{
  "n_layer": 16,
  "d_model": 160,
  "n_head": 5,
  "n_kv_head": 1,
  "head_dim": 32,
  "d_mlp": 448,
  "vocab_size": 8192,
  "activation": "swiglu",
  "norm": "rmsnorm",
  "norm_place": "pre",
  "norm_eps": 1e-05,
  "positions": "rope",
  "rope_base": 10000.0,
  "rope_fraction": 1.0,
  "qk_norm": false,
  "attn_scale": 0.177,
  "bias": "qkv",
  "tie_embeddings": true,
  "parallel_block": false,
  "extras": ["capped logits"],
  "init": "normal",
  "init_std_qkv": 0.0266,
  "init_std_o": 0.00471,
  "init_std_up": 0.0266,
  "init_std_down": 0.00281,
  "optimizer": "adamw",
  "lr": 0.00197,
  "beta1": 0.9,
  "beta2": 0.98,
  "weight_decay": 0.079,
  "lr_head": 0.0181,
  "grad_clip": 2.0,
  "warmup_steps": 238,
  "schedule": "wsd",
  "decay_fraction": 1.0,
  "decay_shape": "linear",
  "final_lr_fraction": 0.0,
  "batch_tokens": 32768,
  "seq_len": 256,
  "doc_mask": false,
  "train_tokens": 431500000,
  "steps": 13169,
  "dataset": "wikipedia_en"
}
Each number is 50 + 10 x the weight over its row's rms, rounded and kept within 0 to 99. Layers, rows and columns count from 0. The size before them is the row's rms in percent of the matrix's.

# layer 9 MLP up, 448x160, rms 0.0964, rows 60-131, columns 128-159
099:60 64 52 47 46 67 59 39 39 64 45 50 51 53 47 40 49 48 68 55 43 47 50 54 57 53 48 52 43 55 26 33
101:38 50 38 52 50 38 57 46 50 41 44 47 44 52 58 48 60 59 54 34 55 50 50 59 38 15 45 53 42 61 55 56
102:47 61 53 58 49 43 60 55 60 43 53 31 37 47 60 64 37 46 44 55 38 43 51 50 55 43 37 42 23 45 35 55
099:46 44 55 45 47 38 54 52 39 46 15 62 55 51 54 58 43 48 44 34 43 48 59 41 50 44 56 31 71 49 52 60
101:43 58 46 46 41 55 37 53 59 51 61 62 40 54 54 51 57 41 66 29 57 39 46 44 56 39 30 55 32 55 62 57
093:66 52 53 38 60 49 46 48 69 53 43 46 36 40 39 52 55 50 51 48 47 44 63 62 45 51 44 39 52 60 48 62
107:47 43 65 57 60 51 61 44 53 55 42 38 53 38 58 55 48 51 59 61 66 51 46 33 51 62 43 18 36 67 54 54
100:56 34 32 38 49 43 39 49 47 46 45 52 59 47 55 45 34 68 37 54 40 50 45 42 45 70 40 52 45 57 46 46
108:33 76 60 84 55 46 57 73 53 48 47 59 56 47 32 32 51 49 37 45 61 52 57 55 47 55 59 48 62 32 59 59
105:78 37 50 47 69 44 41 43 60 44 48 37 66 43 46 36 39 49 52 63 39 69 63 47 37 45 45 56 28 36 55 51
099:59 47 60 57 48 60 61 24 35 62 62 46 46 36 57 47 63 51 47 54 52 46 36 61 37 51 45 42 35 56 66 53
102:43 50 65 53 52 56 44 61 45 61 63 60 47 52 57 55 37 62 56 51 45 58 56 55 59 56 37 56 48 61 43 36
098:58 39 57 41 54 48 37 16 39 51 54 35 49 48 54 61 60 52 51 56 58 25 47 47 70 65 53 56 43 50 47 50
098:38 55 48 46 16 48 74 63 40 49 63 41 53 46 49 37 37 50 42 49 47 44 39 51 60 56 55 51 72 63 50 49
106:45 38 38 64 38 51 51 60 58 53 56 56 49 44 43 45 40 37 55 53 42 50 60 54 65 47 50 67 70 48 53 48
108:53 47 42 66 44 58 55 44 32 55 54 40 65 55 50 47 31 53 29 35 61 44 54 19 53 41 52 45 35 21 44 52
097:60 65 38 51 44 47 55 57 48 47 38 49 42 38 48 59 65 60 67 54 36 50 41 44 50 37 53 35 36 49 71 42
099:24 59 51 48 52 25 63 46 43 44 60 46 33 49 36 47 56 42 28 49 46 48 43 53 59 56 63 66 53 58 51 59
098:58 36 55 45 65 58 64 44 50 49 37 64 40 28 43 60 50 42 54 57 53 53 31 34 70 35 60 39 43 52 61 55
094:33 41 49 61 57 38 37 46 55 54 56 48 64 57 52 62 56 49 50 59 40 32 42 51 47 56 42 67 55 55 41 53
096:61 67 46 29 55 54 45 49 44 44 47 46 59 64 61 56 39 69 52 34 42 71 46 52 33 58 61 58 48 37 54 42
093:31 50 64 48 55 57 61 71 44 36 43 49 37 52 43 35 68 32 56 46 43 62 49 34 37 63 66 67 58 42 35 47
108:39 38 65 44 47 55 42 44 57 49 42 52 76 46 34 60 43 56 41 50 45 35 50 60 50 39 59 57 43 41 66 49
108:48 48 53 43 41 48 48 62 37 40 44 35 45 55 43 43 35 34 55 52 47 51 43 42 45 64 44 58 55 36 57 35
100:50 54 38 66 60 54 55 41 48 40 30 27 49 45 47 42 66 39 48 45 49 62 53 48 46 45 47 51 64 47 42 59
098:34 59 40 53 44 51 60 42 58 44 48 53 69 52 52 44 57 64 36 40 70 35 52 48 41 46 49 30 49 66 41 58
105:60 59 33 39 61 49 64 55 74 49 40 55 32 50 56 35 59 54 43 50 60 50 51 53 48 64 50 52 47 65 58 38
100:44 38 32 53 33 35 48 35 51 42 58 63 58 33 57 52 49 44 31 73 58 45 41 51 45 53 72 41 51 63 62 33
103:51 52 56 61 39 61 58 47 53 46 56 48 39 36 50 46 45 53 51 32 49 59 40 42 57 32 50 44 49 61 63 46
103:56 54 47 35 57 45 51 40 65 61 60 57 66 44 43 50 41 63 61 49 49 65 34 55 48 47 51 53 37 47 62 78
104:40 71 53 56 54 41 48 57 62 41 35 51 44 65 57 44 63 43 49 61 42 45 72 31 21 65 39 53 29 54 54 49
099:62 48 56 39 42 52 35 55 55 46 61 39 55 63 36 53 47 53 36 47 50 47 44 52 50 48 70 59 66 60 61 28
097:34 46 51 55 36 58 38 50 34 38 62 45 48 35 50 45 62 49 49 45 53 39 39 53 68 45 49 67 46 52 33 36
106:52 43 37 45 53 70 53 50 54 57 72 32 51 51 71 54 54 55 46 47 58 45 56 55 54 45 45 39 64 53 52 52
096:40 53 57 33 64 54 61 57 44 54 41 51 52 32 54 61 49 64 52 46 42 48 29 41 63 65 45 61 44 40 41 43
094:47 40 64 40 59 46 62 57 58 51 67 64 47 33 58 50 39 49 49 58 47 42 34 60 66 41 52 56 54 54 50 41
103:61 76 64 38 64 46 53 75 49 52 42 47 56 25 33 47 69 51 53 31 62 35 53 37 57 52 46 52 62 52 55 51
099:47 40 34 62 47 39 55 38 65 52 46 65 57 37 56 49 45 40 55 53 49 41 55 41 42 50 61 50 39 41 58 69
110:37 27 60 45 39 51 46 40 52 48 59 49 58 34 43 51 57 49 34 57 56 62 40 42 49 49 56 48 54 55 73 59
100:53 59 55 41 45 56 60 52 74 61 51 57 61 38 38 42 76 52 30 63 70 52 44 37 47 55 43 53 38 45 41 48
099:66 55 51 61 44 45 51 70 49 47 53 42 52 52 55 51 47 39 53 67 34 54 43 47 36 41 61 56 30 51 51 44
097:54 51 68 51 38 50 43 56 48 51 39 61 49 49 31 30 53 62 55 34 37 45 54 50 49 32 54 51 71 32 56 45
098:61 42 54 46 27 40 43 53 28 47 59 50 57 39 38 56 47 38 62 40 52 54 59 60 48 45 54 38 58 49 56 46
098:45 58 60 62 41 81 61 53 69 58 58 43 69 40 64 45 56 45 55 61 55 45 58 42 50 40 60 43 49 61 63 61
098:42 42 57 56 49 50 39 64 46 52 77 62 39 37 49 54 40 45 55 68 41 40 49 38 52 38 45 61 48 44 70 53
103:51 37 64 51 62 53 51 70 64 55 37 62 58 56 44 69 37 66 33 40 43 54 62 35 37 59 39 53 45 39 47 46
104:44 43 36 65 57 36 42 50 64 49 51 40 55 69 39 46 71 50 57 50 52 45 37 67 42 45 38 58 55 38 50 50
096:59 43 37 61 62 34 50 48 70 38 62 38 46 48 46 49 61 42 54 66 51 61 46 55 42 50 43 45 56 59 57 54
096:70 57 58 53 42 50 46 69 60 45 58 58 58 58 50 48 50 48 55 57 50 53 53 49 53 47 59 62 43 57 51 59
099:61 58 56 49 50 47 46 54 52 42 47 39 33 45 49 66 47 68 36 67 53 57 43 56 63 22 61 45 42 25 51 40
098:32 54 48 63 50 57 52 44 49 47 48 45 56 48 69 49 52 51 54 73 42 37 39 45 64 55 70 60 42 50 53 38
104:68 67 58 77 37 32 46 52 41 61 40 57 59 57 51 53 40 79 50 40 39 52 59 59 63 41 58 52 34 57 53 37
100:49 76 55 55 71 43 70 52 61 43 41 45 47 48 48 61 49 39 54 37 32 37 61 45 50 49 63 48 41 43 46 43
105:54 37 65 48 47 50 46 50 42 42 46 58 28 47 30 27 55 62 54 49 45 46 30 51 53 48 58 63 60 50 43 49
103:57 56 38 51 63 59 43 49 49 46 55 45 54 35 47 56 49 31 48 61 56 39 48 39 50 59 39 46 53 65 43 58
089:37 38 43 40 67 44 43 56 40 64 70 32 54 47 57 46 48 60 77 49 34 52 31 48 40 53 57 58 40 54 44 58
096:44 59 41 55 54 46 62 41 46 53 36 58 50 51 53 49 39 50 42 72 62 46 39 35 55 47 52 35 42 41 30 43
102:51 50 36 70 46 42 35 49 58 42 49 44 46 48 50 62 36 48 64 33 61 46 48 46 46 58 44 42 66 54 44 57
109:58 61 57 44 51 38 43 55 53 49 58 64 53 42 38 66 40 48 58 63 38 53 70 64 48 47 57 39 37 31 64 44
101:44 44 38 44 55 54 60 51 40 57 45 31 49 56 69 58 31 55 45 49 47 65 63 55 37 56 54 46 45 44 62 41
096:45 63 45 44 63 59 46 41 37 49 55 38 32 45 43 43 53 34 35 60 50 60 54 34 64 66 51 57 46 55 28 42
099:40 48 43 57 54 50 56 44 54 49 35 59 43 72 53 43 56 60 40 35 52 42 62 57 35 50 42 64 69 36 43 61
101:70 56 51 61 50 42 55 42 61 55 48 53 69 20 56 44 38 59 62 63 51 49 36 65 50 41 43 44 48 59 43 40
100:61 47 53 54 57 53 44 49 43 52 50 50 59 61 44 40 48 52 43 61 42 42 38 59 54 60 54 60 43 51 38 55
104:46 41 47 54 43 48 61 52 62 57 31 61 35 42 59 41 50 57 55 42 60 47 40 55 48 37 44 76 47 41 40 54
096:33 62 36 56 37 41 42 44 46 55 56 60 51 57 37 40 46 44 40 34 50 52 52 38 57 60 55 39 64 63 59 42
104:35 61 53 56 52 48 68 50 57 48 51 22 44 52 57 40 56 41 43 46 60 48 32 58 37 37 48 52 60 54 53 69
102:49 43 73 56 50 39 57 47 52 38 39 50 65 35 47 60 60 54 44 38 45 77 46 46 52 36 61 38 57 22 52 43
099:69 53 71 49 53 62 58 38 64 54 54 62 38 39 44 51 65 38 41 35 47 36 42 55 48 56 69 69 59 52 47 53
096:68 62 65 52 47 49 55 48 47 45 46 28 62 64 43 63 42 57 51 56 54 55 45 43 47 31 51 50 32 57 48 43
096:45 41 64 27 40 64 51 49 46 42 37 32 54 36 36 45 57 48 27 47 49 46 61 39 51 46 63 57 49 55 50 42
097:61 41 69 50 46 32 68 55 48 60 53 55 51 41 43 47 53 46 47 47 59 53 58 45 54 57 50 60 35 53 57 45
# layer 9 MLP down (transposed), 448x160, rms 0.0955, rows 60-130, columns 128-159
100:47 48 34 50 57 41 53 37 69 70 62 38 63 42 52 57 47 60 30 46 54 44 46 35 48 65 44 70 54 47 51 56
102:49 62 35 40 50 50 43 57 45 74 56 50 42 55 55 40 46 40 54 50 42 59 48 44 42 38 48 37 64 42 61 42
101:73 38 44 44 76 58 51 58 53 56 42 52 48 48 47 42 40 63 44 47 44 60 41 52 45 41 69 71 49 46 48 40
098:51 34 64 40 51 52 52 45 57 56 70 45 55 52 36 40 44 36 52 45 52 68 62 57 68 61 36 62 39 43 59 65
097:42 40 68 40 51 37 31 39 35 41 39 42 36 50 45 67 49 40 55 43 36 30 50 50 59 41 56 41 55 50 32 48
091:68 37 56 48 53 42 55 54 37 43 51 59 45 62 60 56 53 49 37 37 47 34 39 40 70 45 57 40 52 52 56 65
102:50 66 53 46 49 55 55 49 64 78 55 64 60 54 49 47 38 55 48 43 38 53 29 71 25 37 60 69 61 35 48 61
098:53 47 48 56 59 20 46 62 62 61 47 43 62 59 47 37 32 50 32 58 37 62 53 36 51 51 56 58 70 53 49 40
109:58 56 63 53 53 51 54 49 48 44 46 53 50 42 38 56 42 43 40 60 50 58 47 64 43 54 42 48 39 54 45 43
105:46 45 28 35 39 39 33 44 46 40 51 38 56 32 45 61 49 40 46 53 48 37 57 41 46 60 49 46 47 45 63 46
103:54 63 52 42 45 28 50 47 37 69 46 49 54 51 60 48 47 57 62 55 49 53 50 42 45 45 57 47 50 38 46 33
105:59 64 45 49 47 41 67 62 49 47 46 47 57 39 48 44 49 51 46 42 57 53 53 54 50 53 36 53 60 47 55 44
099:44 55 46 61 40 53 40 38 48 55 61 63 51 48 53 36 48 50 44 35 54 69 45 60 38 49 61 41 42 36 31 57
097:45 64 39 54 54 52 68 58 35 80 55 40 50 55 32 53 41 39 49 56 41 52 56 51 35 62 61 49 61 54 59 64
104:52 36 45 40 58 56 66 38 45 08 60 31 55 53 48 39 54 51 44 39 45 63 57 58 62 57 38 52 59 55 41 44
105:55 56 64 62 51 40 50 42 49 56 56 30 41 74 59 51 45 50 35 50 38 44 71 48 49 44 55 38 44 35 49 48
097:57 49 46 56 69 63 46 53 48 59 41 40 66 48 65 32 43 43 54 57 44 41 33 47 70 48 54 51 51 48 54 55
099:38 62 48 48 68 62 50 54 43 46 52 46 53 51 62 46 51 37 44 46 44 71 54 57 28 53 39 62 68 37 54 32
099:49 61 60 20 42 62 57 61 46 64 39 56 56 51 47 41 64 44 50 55 51 48 31 34 62 48 55 42 76 61 31 41
094:66 50 55 45 59 49 37 53 54 73 55 46 42 62 52 55 49 57 59 61 31 53 41 45 64 56 54 52 40 60 46 46
095:52 48 61 52 51 47 61 57 53 61 37 52 54 39 51 58 33 57 28 63 42 61 54 49 49 49 59 60 59 57 38 48
093:63 55 37 47 71 45 52 47 49 75 55 55 52 43 48 45 29 68 50 52 46 54 34 56 67 29 43 43 49 40 58 41
106:41 42 47 62 51 41 49 56 61 41 51 51 52 50 40 64 46 51 44 46 45 69 55 71 53 53 43 61 49 44 61 31
107:61 48 65 46 48 47 44 60 57 44 50 54 50 52 38 47 49 34 49 66 40 52 29 55 59 40 58 56 51 76 56 44
099:39 42 44 62 54 57 54 40 49 63 63 59 41 50 63 34 41 44 61 51 52 55 76 38 36 33 54 63 65 36 48 56
099:56 54 49 53 48 35 31 43 45 49 42 62 67 60 59 30 48 60 37 52 57 58 42 48 56 48 46 39 55 64 34 32
104:46 37 41 34 63 60 61 59 48 20 56 52 52 60 46 45 70 29 50 56 41 53 49 39 56 64 67 59 35 45 49 54
102:48 35 49 45 62 43 36 50 60 56 52 42 57 40 49 59 60 60 40 73 44 50 55 55 33 54 43 51 48 67 67 52
103:37 56 34 54 56 58 45 49 59 45 56 51 30 52 62 45 52 47 43 41 45 44 61 52 54 42 51 48 47 46 62 43
101:61 56 43 35 45 55 50 57 56 27 43 51 55 50 48 40 61 66 44 57 48 34 59 49 52 52 37 53 58 37 48 56
105:44 53 52 47 49 58 48 32 46 51 53 45 45 31 50 61 57 62 36 47 62 47 73 64 54 52 62 62 53 55 60 56
099:39 47 56 59 76 63 66 42 46 60 57 35 56 42 52 63 44 53 40 41 68 53 67 57 45 67 49 60 33 49 36 66
096:47 54 55 33 62 44 49 52 38 36 59 42 51 50 47 42 39 34 54 55 39 50 38 49 42 42 27 35 54 48 58 49
106:57 46 56 55 49 44 43 46 64 48 29 49 53 53 46 51 56 35 45 49 49 41 55 58 42 54 41 39 59 40 55 56
096:48 59 58 55 47 34 39 74 40 61 51 57 47 68 55 51 41 52 36 44 47 58 54 51 52 47 49 67 57 62 52 70
094:27 64 48 48 48 51 41 34 51 62 40 46 47 64 42 47 57 40 56 29 32 54 34 63 36 55 50 47 45 56 45 55
104:29 42 60 53 53 46 55 55 43 73 44 49 65 54 50 52 51 49 50 52 45 54 43 45 54 50 62 47 56 43 61 50
099:56 62 38 33 55 42 43 40 55 33 37 50 31 51 40 51 57 49 60 46 56 28 58 46 50 61 63 50 57 44 63 46
109:17 48 58 43 69 38 47 23 43 47 61 61 46 61 48 42 58 51 63 54 47 45 29 50 61 70 39 64 57 65 59 41
100:67 55 60 52 53 45 48 65 41 40 48 59 50 55 41 53 45 37 51 40 41 42 53 45 32 48 41 42 43 38 27 57
100:54 52 37 34 54 52 43 34 52 46 60 53 55 49 64 51 50 32 45 48 53 44 55 57 61 57 57 27 48 50 50 44
096:46 56 39 41 39 44 44 51 40 49 36 46 51 36 33 49 44 43 46 42 64 58 65 43 64 43 51 42 60 40 53 44
097:59 49 42 48 38 57 45 33 39 56 45 57 50 62 52 50 33 64 58 41 44 60 50 44 55 61 22 49 40 54 63 33
099:57 42 24 77 68 58 43 26 47 74 46 53 48 42 37 49 47 38 47 50 47 55 40 45 52 48 81 49 47 43 53 52
098:54 40 41 54 45 49 52 61 59 66 45 53 58 53 59 45 48 51 69 58 50 60 45 59 64 48 46 41 43 42 53 51
104:50 45 45 55 39 44 52 64 53 54 44 40 51 50 41 09 64 48 51 53 49 44 63 48 44 62 39 45 24 54 45 46
106:61 53 52 51 48 40 48 48 48 74 32 59 50 49 48 42 49 50 49 52 55 52 49 34 42 54 66 50 64 38 37 55
098:50 45 46 27 56 49 47 40 29 53 52 48 55 42 65 65 52 42 34 66 57 58 26 66 51 37 55 42 58 47 61 31
096:57 52 58 55 51 55 55 52 47 49 33 46 52 39 31 75 44 45 63 69 37 50 35 58 53 60 69 46 39 55 49 45
098:45 56 49 66 43 52 53 42 38 54 61 41 37 56 60 43 55 32 46 42 42 44 55 58 51 51 45 59 38 49 48 59
099:43 51 50 60 38 45 48 34 41 57 52 43 46 48 31 45 55 35 57 57 34 73 54 61 45 64 38 52 52 62 47 48
105:42 72 43 61 60 58 56 42 60 60 37 64 42 61 63 58 43 59 45 39 62 39 59 55 48 32 48 42 38 37 47 54
102:51 67 54 42 46 42 58 64 36 60 61 53 46 47 51 79 62 35 56 48 46 53 57 61 49 50 54 59 46 52 47 57
105:46 43 49 60 36 44 39 38 53 51 48 41 44 71 55 52 53 57 57 62 53 41 21 52 48 53 41 46 51 56 57 41
103:39 59 38 48 56 53 39 42 65 29 42 55 60 44 47 57 50 49 54 42 42 60 52 60 58 42 64 47 39 29 47 38
090:59 49 54 42 51 54 42 49 34 72 59 43 63 52 54 59 61 47 51 51 53 39 49 56 51 47 59 62 55 42 46 69
096:45 48 38 56 41 44 46 47 51 52 66 47 61 35 48 58 41 55 37 54 48 57 54 63 52 53 47 49 42 56 63 38
101:52 61 40 48 73 53 56 54 52 62 59 38 71 51 48 59 33 49 65 56 42 53 41 57 37 46 52 47 57 34 33 57
111:55 50 68 68 60 47 60 43 46 19 37 57 56 55 42 70 49 51 57 43 57 59 65 46 51 42 44 50 64 48 60 52
102:39 49 62 72 51 44 34 43 51 75 45 58 66 44 54 56 57 55 47 55 64 50 55 39 39 48 46 61 52 50 45 61
096:53 56 44 48 50 62 36 63 30 41 47 59 36 59 51 46 50 50 36 52 35 41 54 72 41 62 47 50 58 64 50 51
099:60 64 45 61 44 53 56 40 59 64 46 39 38 68 37 42 56 46 56 39 52 54 41 50 39 51 52 37 49 47 53 39
102:59 64 58 76 36 52 47 54 52 26 44 60 37 46 64 53 60 39 37 57 47 60 49 57 55 52 56 54 46 43 38 53
102:47 44 48 57 55 54 46 45 41 79 49 42 49 62 36 39 67 62 44 51 48 55 35 53 24 41 53 42 58 48 50 54
103:46 42 42 48 44 49 61 37 66 45 50 53 52 45 51 59 49 49 48 44 54 37 54 63 49 58 29 63 60 38 55 40
096:71 44 44 62 42 47 49 46 59 60 36 57 60 50 62 64 67 39 58 44 78 39 38 65 63 46 39 49 48 46 53 37
101:48 43 59 41 69 42 56 40 50 60 70 51 53 59 55 67 34 49 56 57 46 37 55 65 37 56 30 59 37 51 46 56
104:49 41 64 53 53 43 58 49 45 34 56 48 51 42 45 51 46 57 39 39 44 50 71 43 48 68 52 38 43 42 61 45
100:45 38 46 40 52 57 42 74 68 50 50 60 44 60 25 39 47 51 49 26 39 57 67 35 52 45 40 62 51 48 47 48
097:61 43 53 46 28 47 54 36 46 42 73 35 44 54 52 35 39 53 54 50 54 30 65 42 60 49 50 40 57 76 52 55
096:38 47 35 56 43 67 47 34 59 51 36 49 23 56 57 56 48 52 41 57 62 27 38 58 38 52 44 56 55 42 54 34
# layer 9 MLP gate, 448x160, rms 0.0974, rows 61-131, columns 128-159
098:61 56 71 57 51 43 50 40 30 44 38 54 52 32 54 41 63 46 42 51 58 62 56 47 56 44 45 74 41 49 57 64
095:68 26 62 50 58 49 43 50 61 43 51 47 51 33 47 54 50 38 49 59 59 45 46 46 65 46 42 31 42 58 44 63
101:33 38 59 61 59 78 56 59 48 41 64 58 58 58 51 39 48 59 44 44 60 41 43 56 34 51 45 46 53 40 45 36
098:43 48 63 30 43 87 48 48 40 54 52 50 65 51 39 42 41 65 37 42 47 58 56 52 61 39 61 44 41 38 61 55
095:63 50 45 43 46 63 51 49 59 39 41 43 54 58 54 58 36 39 48 67 67 51 51 67 46 61 46 65 67 45 48 63
099:44 36 49 45 55 54 37 71 50 41 49 25 35 54 46 65 57 47 73 44 53 39 67 32 63 64 33 28 35 66 55 54
100:31 38 42 62 62 54 47 42 44 41 49 49 56 53 54 48 38 49 39 61 73 41 56 37 52 45 44 39 52 63 48 55
100:56 42 40 55 59 50 55 54 54 32 58 41 61 49 43 42 71 31 58 51 44 35 42 48 60 26 43 47 41 50 51 40
106:55 37 55 52 30 44 44 44 49 35 48 57 48 61 31 43 31 36 48 58 48 29 47 48 47 45 59 35 49 50 61 49
102:55 49 49 40 51 48 27 54 58 52 48 54 55 38 56 45 34 50 49 57 44 51 43 39 62 61 43 41 54 53 37 43
101:57 47 65 43 41 47 32 34 61 39 48 45 68 53 62 46 46 46 42 47 52 65 47 46 51 61 30 59 44 65 62 69
097:44 42 58 48 49 38 41 56 41 52 30 39 47 60 47 53 59 44 38 39 51 54 55 50 62 53 59 63 49 35 66 54
106:46 62 44 56 30 46 52 53 58 40 42 54 48 60 55 53 62 27 45 51 61 40 56 29 57 51 27 48 37 48 41 57
108:50 32 61 36 48 46 45 45 58 34 52 53 70 46 57 36 65 33 44 44 44 48 44 48 40 62 42 42 35 61 72 58
101:31 51 41 47 46 64 35 51 43 51 54 40 58 61 58 50 40 55 40 51 37 55 40 31 60 44 51 51 55 56 50 59
095:47 66 44 42 40 55 37 49 44 40 51 61 66 50 34 40 64 48 33 43 52 52 55 46 53 64 40 34 46 60 50 40
097:42 48 43 63 45 62 53 58 48 35 41 74 40 47 53 30 33 38 57 46 48 49 51 39 63 41 36 48 44 46 55 55
099:63 44 52 41 47 67 29 53 37 45 60 43 51 48 46 42 53 54 35 42 67 54 54 52 41 60 46 49 48 43 59 55
093:48 29 60 50 47 43 59 48 47 43 53 38 40 59 32 52 50 40 48 65 48 60 54 61 69 49 38 48 33 63 51 60
095:58 53 65 40 54 53 66 63 62 44 39 48 48 47 50 45 60 30 39 31 40 52 58 37 54 60 56 58 35 39 57 62
097:49 64 56 68 59 50 36 53 44 43 60 43 59 42 60 35 64 44 53 38 61 53 55 49 55 39 47 61 56 50 45 48
109:50 45 43 38 67 49 34 37 40 44 62 53 48 51 63 36 65 49 53 52 42 42 40 54 53 46 26 50 44 42 53 57
103:33 37 51 52 52 57 32 62 28 29 40 44 45 45 51 51 38 52 62 42 44 32 44 33 57 51 49 57 43 45 49 67
097:40 46 45 44 35 51 54 46 52 47 44 46 40 62 44 42 62 38 45 28 39 55 49 39 48 41 51 36 47 54 71 64
102:64 64 54 58 46 60 51 53 45 38 51 50 65 73 46 34 61 66 46 61 52 55 28 45 31 63 38 36 61 46 59 45
107:52 54 50 61 39 54 55 27 48 35 40 45 55 56 61 55 51 42 36 54 69 36 40 58 41 40 49 54 63 48 66 68
099:51 45 54 49 69 51 62 42 43 44 42 27 55 54 55 36 42 52 51 57 76 42 43 58 45 52 40 44 45 60 69 63
106:49 50 64 34 51 57 38 63 70 50 49 35 67 54 29 51 42 54 46 53 53 57 34 53 63 46 40 52 44 51 56 49
100:51 49 61 69 54 74 37 43 34 34 63 62 64 40 40 46 51 28 44 30 58 53 50 47 59 62 29 32 55 48 46 52
098:51 49 62 57 46 46 49 65 63 45 52 70 39 28 55 37 61 71 30 48 56 54 56 67 55 52 35 45 48 39 34 55
099:32 44 62 51 38 62 33 50 42 40 51 38 63 59 57 36 63 42 46 36 48 35 44 48 43 47 49 60 36 56 44 57
097:41 51 56 37 38 68 44 41 44 34 51 59 51 71 54 55 55 61 26 55 55 55 35 40 64 57 45 48 42 35 58 54
100:46 33 55 53 58 37 54 56 76 45 30 54 53 56 50 39 56 41 65 65 54 60 45 43 52 45 24 43 63 54 52 56
097:31 58 43 59 32 52 42 49 47 36 53 43 41 43 27 40 63 39 59 66 52 42 55 45 53 38 48 48 41 36 53 48
096:38 39 40 33 38 64 47 45 66 43 48 43 54 65 44 55 34 58 59 39 68 54 56 55 55 50 54 44 39 51 48 63
093:59 47 54 43 64 36 41 40 60 47 47 59 55 33 46 66 36 36 51 25 51 56 54 45 55 45 42 44 47 67 38 60
100:33 48 65 60 46 51 47 54 55 35 30 39 57 52 41 39 48 39 34 47 53 52 46 45 68 68 51 48 46 54 47 40
095:41 56 57 47 69 40 33 45 46 30 47 51 42 66 45 50 53 41 58 60 52 39 27 52 55 56 37 48 60 62 60 39
102:52 54 69 43 40 44 31 31 67 48 43 25 51 51 32 43 59 58 32 47 53 72 55 47 67 56 54 60 67 55 36 32
102:50 43 47 59 58 48 29 63 62 44 62 57 46 44 59 34 49 66 57 53 46 52 42 42 70 51 53 46 31 34 66 55
094:46 37 60 61 40 67 44 44 40 48 64 46 43 45 56 60 40 53 40 54 48 41 50 49 47 61 43 51 74 70 61 69
099:53 48 56 45 39 56 48 45 48 25 52 41 55 35 60 58 44 38 43 60 44 43 62 61 45 49 44 50 65 50 67 49
102:42 41 61 39 66 49 44 69 51 57 50 41 54 31 53 50 48 54 51 58 52 50 43 44 51 35 62 50 43 35 72 50
100:44 36 47 43 25 45 58 63 42 39 62 35 60 62 42 50 47 43 35 52 60 48 40 85 58 58 65 50 28 38 55 67
098:39 35 65 44 52 34 54 63 47 43 38 57 50 45 44 50 46 50 58 54 62 55 44 51 58 49 46 37 58 35 60 57
109:44 50 78 44 53 36 51 45 70 41 58 54 50 44 44 36 51 48 32 56 63 64 45 59 62 44 44 48 39 28 71 64
100:26 35 60 46 34 70 40 36 45 44 52 31 71 52 69 37 52 51 36 38 55 46 40 52 48 44 38 56 56 44 56 62
099:45 48 51 56 44 52 49 49 64 54 47 41 65 49 48 49 23 48 51 57 65 48 42 31 59 52 45 57 34 73 58 64
099:55 49 41 56 54 56 45 69 54 47 47 62 60 63 42 42 55 69 51 55 41 46 42 54 57 39 45 38 59 42 33 52
094:37 55 39 34 58 63 51 48 48 45 67 44 39 53 55 50 57 34 32 46 58 51 46 69 44 51 38 46 53 59 50 55
097:39 52 54 58 55 48 37 42 33 49 57 37 68 37 47 32 53 57 58 45 51 52 61 57 65 44 46 40 53 67 70 49
101:57 52 49 40 72 70 48 56 61 39 37 53 63 38 41 44 49 46 42 56 56 34 34 47 62 32 50 43 53 42 47 28
100:48 28 69 47 60 62 61 27 38 50 44 56 55 30 46 54 43 49 35 62 53 69 43 54 66 46 52 45 54 59 53 51
103:46 43 61 49 25 30 25 54 40 52 63 57 47 44 32 43 66 54 50 41 49 39 46 39 60 57 29 46 55 48 51 51
096:45 22 63 44 72 46 66 51 47 47 54 35 60 38 40 51 41 47 60 64 41 55 58 48 42 30 46 31 60 58 57 24
096:57 52 68 53 54 57 41 50 59 43 42 43 70 51 40 46 78 58 42 57 54 46 61 45 51 61 49 48 67 63 49 55
109:54 58 50 58 48 45 42 29 55 47 47 36 59 52 40 39 51 56 38 38 51 44 53 38 55 46 49 55 39 56 55 67
104:33 32 47 46 39 58 45 39 38 41 57 40 60 41 55 41 58 52 39 38 49 48 31 41 50 49 66 39 63 52 73 39
098:52 60 53 34 36 43 56 71 30 37 32 44 54 51 58 36 56 47 58 49 61 57 34 71 32 54 44 46 36 40 61 58
102:59 33 50 55 59 52 39 54 54 34 56 64 80 67 60 55 35 62 38 56 71 40 58 37 59 51 42 57 59 58 45 48
096:53 52 68 52 39 47 46 56 51 28 47 62 54 54 48 48 44 36 43 51 38 75 53 56 53 48 46 74 48 48 60 53
096:28 46 52 52 49 46 39 53 53 46 49 55 62 50 55 43 65 60 37 57 49 70 36 46 48 50 52 40 56 61 49 52
105:29 53 47 54 54 57 43 50 53 45 48 61 50 53 38 38 34 52 45 45 48 40 53 49 72 35 43 66 37 34 43 50
102:44 44 62 34 51 64 64 43 46 45 42 47 43 55 68 53 58 32 44 59 71 71 54 40 52 61 47 45 44 51 46 56
095:56 60 30 49 51 55 45 55 52 37 56 47 51 59 69 49 66 46 42 50 67 62 48 37 68 42 56 51 55 40 38 36
101:49 57 61 39 48 45 51 50 38 40 43 45 54 54 40 39 76 36 43 55 53 68 43 59 58 66 31 54 35 51 62 39
109:34 40 48 53 47 49 34 44 61 45 48 39 54 64 38 19 49 44 45 53 43 55 52 60 50 57 40 45 46 36 59 42
096:37 45 51 57 61 50 43 45 46 51 62 60 51 40 48 45 47 40 48 74 47 54 63 56 53 52 38 67 51 63 47 60
105:30 52 56 56 52 60 65 43 43 49 48 38 30 62 57 56 43 62 54 44 70 52 50 38 72 44 38 62 70 49 58 66
097:55 51 49 40 41 40 30 56 28 34 51 58 48 53 34 57 36 36 41 60 43 77 26 45 53 48 53 38 50 50 53 42
101:34 43 50 52 56 71 65 56 45 35 56 29 55 52 59 58 65 51 36 31 35 56 52 55 59 60 57 45 52 55 47 54